Weights of a small GPT-style language model, trained from scratch on English Wikipedia.
Size: 14 layers, width 96.
Training: a variant of SOAP for these matrices, 119M tokens, 3638 steps.
Each number is 500 + 40 x the weight over the matrix's rms, rounded and kept within 0 to 999. Layers, rows and columns count from 0. Numbers have three digits each.

# layer 8 MLP up, 384x96, rms 0.0736, rows 326-340, columns 0-95
514572541568482512492525457536486495514524479487488477448534441569485552537478502476441450513508554513555546474514516480496531553550585546471480511561490577473577545462478512536574489475498501450474484526462480447408481465512486531437492499454525496593494485413464487491477481445491451484
496528559438427502467505511517499438462591479516457541556522448530512482497533501527529542507493557447561447439496542465486519470540479488524509530534550569526479534488466533497514479473467452480547465522558452530607459523484482530514448489474546500519489538556453503454524572480497529579
488483467544503522493498477513536501590493549580502476487460464455417473418518470501507485406562549432500476481503475487493507551620518560511452569578479478532458607501531502468536514537555517521454570468389521515503550480497462535487520531494472484525548433462504483485555478518547501449
532353456424512401499521491451474492502475442492484590495558458518534494554580485520527474500490516483538449500435584490512482460527512472447479513491518567540493434416493480516465579487486507536443564460495517443535457406498508490577557564573469554533463515508536569519481625518450426545
509540493482526450540548435446472508469528574462532511440490425502487451542592450506491473577478515478462496409545479523468509494556489494478509460448537441488580557520559469485594472469520415611472495540522440482447516502525522512422521447495532571480541544471506425472587519472479481586
507453474550478464507408505435497479529529516570537428430541495470528443531520498519505454502546477521544460567429553455544511501472532485463515546530544454591467573447463502522494538506512494467390578491474455510576488507478478510495462566572512540585540540566534495514582459485572524519
496536516512423541524444506491443487496537519514516580476525479497501521488487453526465558529534511511537459536480531498387471519517517511522471465429574484527486529465442486500470529562536489492496515471500447466527482475622474484495536479531448535508518464478473500503511448457508501467
545488404523446507479490473547495508438512510501514530512497548524454475503494480513550447454519507482473528457539518592500446485448533517441490528461499481533483458521435517484495514477465432479468485498525547487418416526468532512457479551498525532462553503518553485557566545554545544506
534527550509440497526460462505578488489572456504534504533509501468490562557444423519512507550410532422494460488436512427491527513531502486497511462552529507531499517472536465518527473525584440523474562493503460510437507489466458509457482526557549499535492507496522500489564495529508551578
486470507522403527464429523489480466470523452450580524555488435510573545503533493518522437491532510460422452503492499570508561495488523492538471524484492541554506510461504520626466545516477495441448545417530462500497479552486506546513516564531559526540500492495526458527515534517520553509
477469489542516557522561519521533530426539447466498495544462463518489548568508458481549495538576571483515503439584547510424502482494478520533567510496444459563498590484539486480455466592504533501475446520397514447439506555487509492458521485548465524515503499494474580562513541477429559514
526475470519509517539466479503499494535548563549457414448576503476491455574547495479534518388565474462494460414468432519462462564536507503498528472479531487469545457518552460429529497549537473516562386477529470462585459617539421462450516473548520459442494472491497553539534540480480567571
522482456490554504529465485443514493496544444517460499481512504407508473468499441489538542483506472545497566397592495528454458509538446520505495519458531504544434486491461507461497541581501466486515511442492503565459454445515519501500475538460471531474529488524438516509517525530490517544
460481581468479489532481586498511565557508483521530517504517507488481478559514497444436409441459574543493530504540544507520554485505522529492483473512506499562457517487528499541449481513497504536488505550444495502528507456470515455499486426442487517477518517485483575520547595493438446453
516466470514508475518484480500466476523592469539530478517500483474460496496515561522509472529517421441474446519502441495466503542509567492507496492600555550563581533525492460528505566487494461572534432466481518419494454554502430493541464543545559498547528403447430544541495456458484549516
# layer 8 MLP down (transposed), 384x96, rms 0.0747, rows 326-339, columns 0-95
557404554508440438517490567537510534520471470535501505542523456591464434474504601531370481589500475558486550461487510492533567485507563471607486570508537479512436479527497524530539507456486418510463570517531497508483552557462528506570449563459549548622422550476478510530404547554501549495
492527437490510499484532511527415427494518496527519503532536479483444476605544446527515553497495516495541496483431487563504524489493527480423463464539485476524549486490477473512508472552499466501442450530443522485498467475503483454523493491518476574502490501464488478491547484467509489487
486534464509552534496587513454471479473511426528509441473483480426563452598539463465559476474471460377515561540463504470485581537501484445506506537442424493488555506567521452529536526620529478489525472451538503504495538517599491469472452522449474484464499503479504447498500464475556529483
519568593550429449400516496452469539529501564551462496484444484556491451533472615518466519445446534531598554515541572578468522550455574461558489514490501532494526465489539465469459387426516532495520401530552511498558545481576488434471475545491537478526498574460577442557504546461474511576
508480474501472494480390541508513535480477506495452581541430475575485581504575531561436470495513537541504541532474424454494446516521491472574413599545503565530481508528539420447493476496529492419572462483506510487411605525530579495491498494502496458606502552498441497474509376510587534504
502552582554552490470534468643374559436459460531514544487479473519424445480546481496471445498490569481436473566508494517481497530489488545544463501465519559446523503558492506509488487477500487541547512501519440479539566524575513485512514562565491591525531491479507421463503428401557478516
514557446504463497486494527470451462488443524493445468494515474529488450436502495497486536518438503488462450494558484482547516537482492495438532540515501502514475478539487565473605497507474501464487490468505520585534497557506457516490411509494484492463441518495472525433461514512423527436
481473484458574489511615503552495463490455530433503527526458515518478574433515468526518465553472479514474527501540451529531478509574457473542437519428508477491505526561518479478485472484485500487523473496522542506502509511466515541422510533484438571429515553493491568516543487495583555480
500510367550546495463451467474449504567438478521493430531496529584547535505475534537422520489477464474512453535539520569432496533519493547499539543450528480550426519568524485531413556530483522512487505484387487512574531456499541552473477518528417542485501492466507467451517490504499514466
523500470489487508530511460523445517593565503512610524523501426471484423415454518516545564449471543478520407469534412460403512456534553514491423475521488517526442431486548516553494556443566429367536506520493462580457512563547440515525566645460488497510584511502549472577410473519477577383
483487569492516467437507494543502530460495385492519471453444460488464478531582450479572490580554477521525500435556471486480516531495511524486565480490538534497513517479473496452477517469552492470511444487513556525495571447410561447501612475520443461526551496514429439490606522504450399500
517538506448476556529511519474344506490510495493429564505522624525486418482508534504459552475537506507494574579513450425529537577483529463494520456492426477559539518557462479499427492463512522522461562495514481516498494490584522495505464460501569510524428560481467482517463540512453489416
514525517518522502558484516477467454521505486551448522470507554557506512477511477498442450485480455448488487518473478492535579492547483531524524539566411502482547510506604455462443465528458621499447546527491553493562549537496572581437468530445491536478490483445494522503478496545507482527
487491463534518518541493560487531448448555470480556495510509521465508499505485456529487520525508551533520494546482529469598473449558502576500473500567515434407480523476485486525499480556461448519508465500521492511448476577532562452459543486545535498504512511566525557517476504504545560500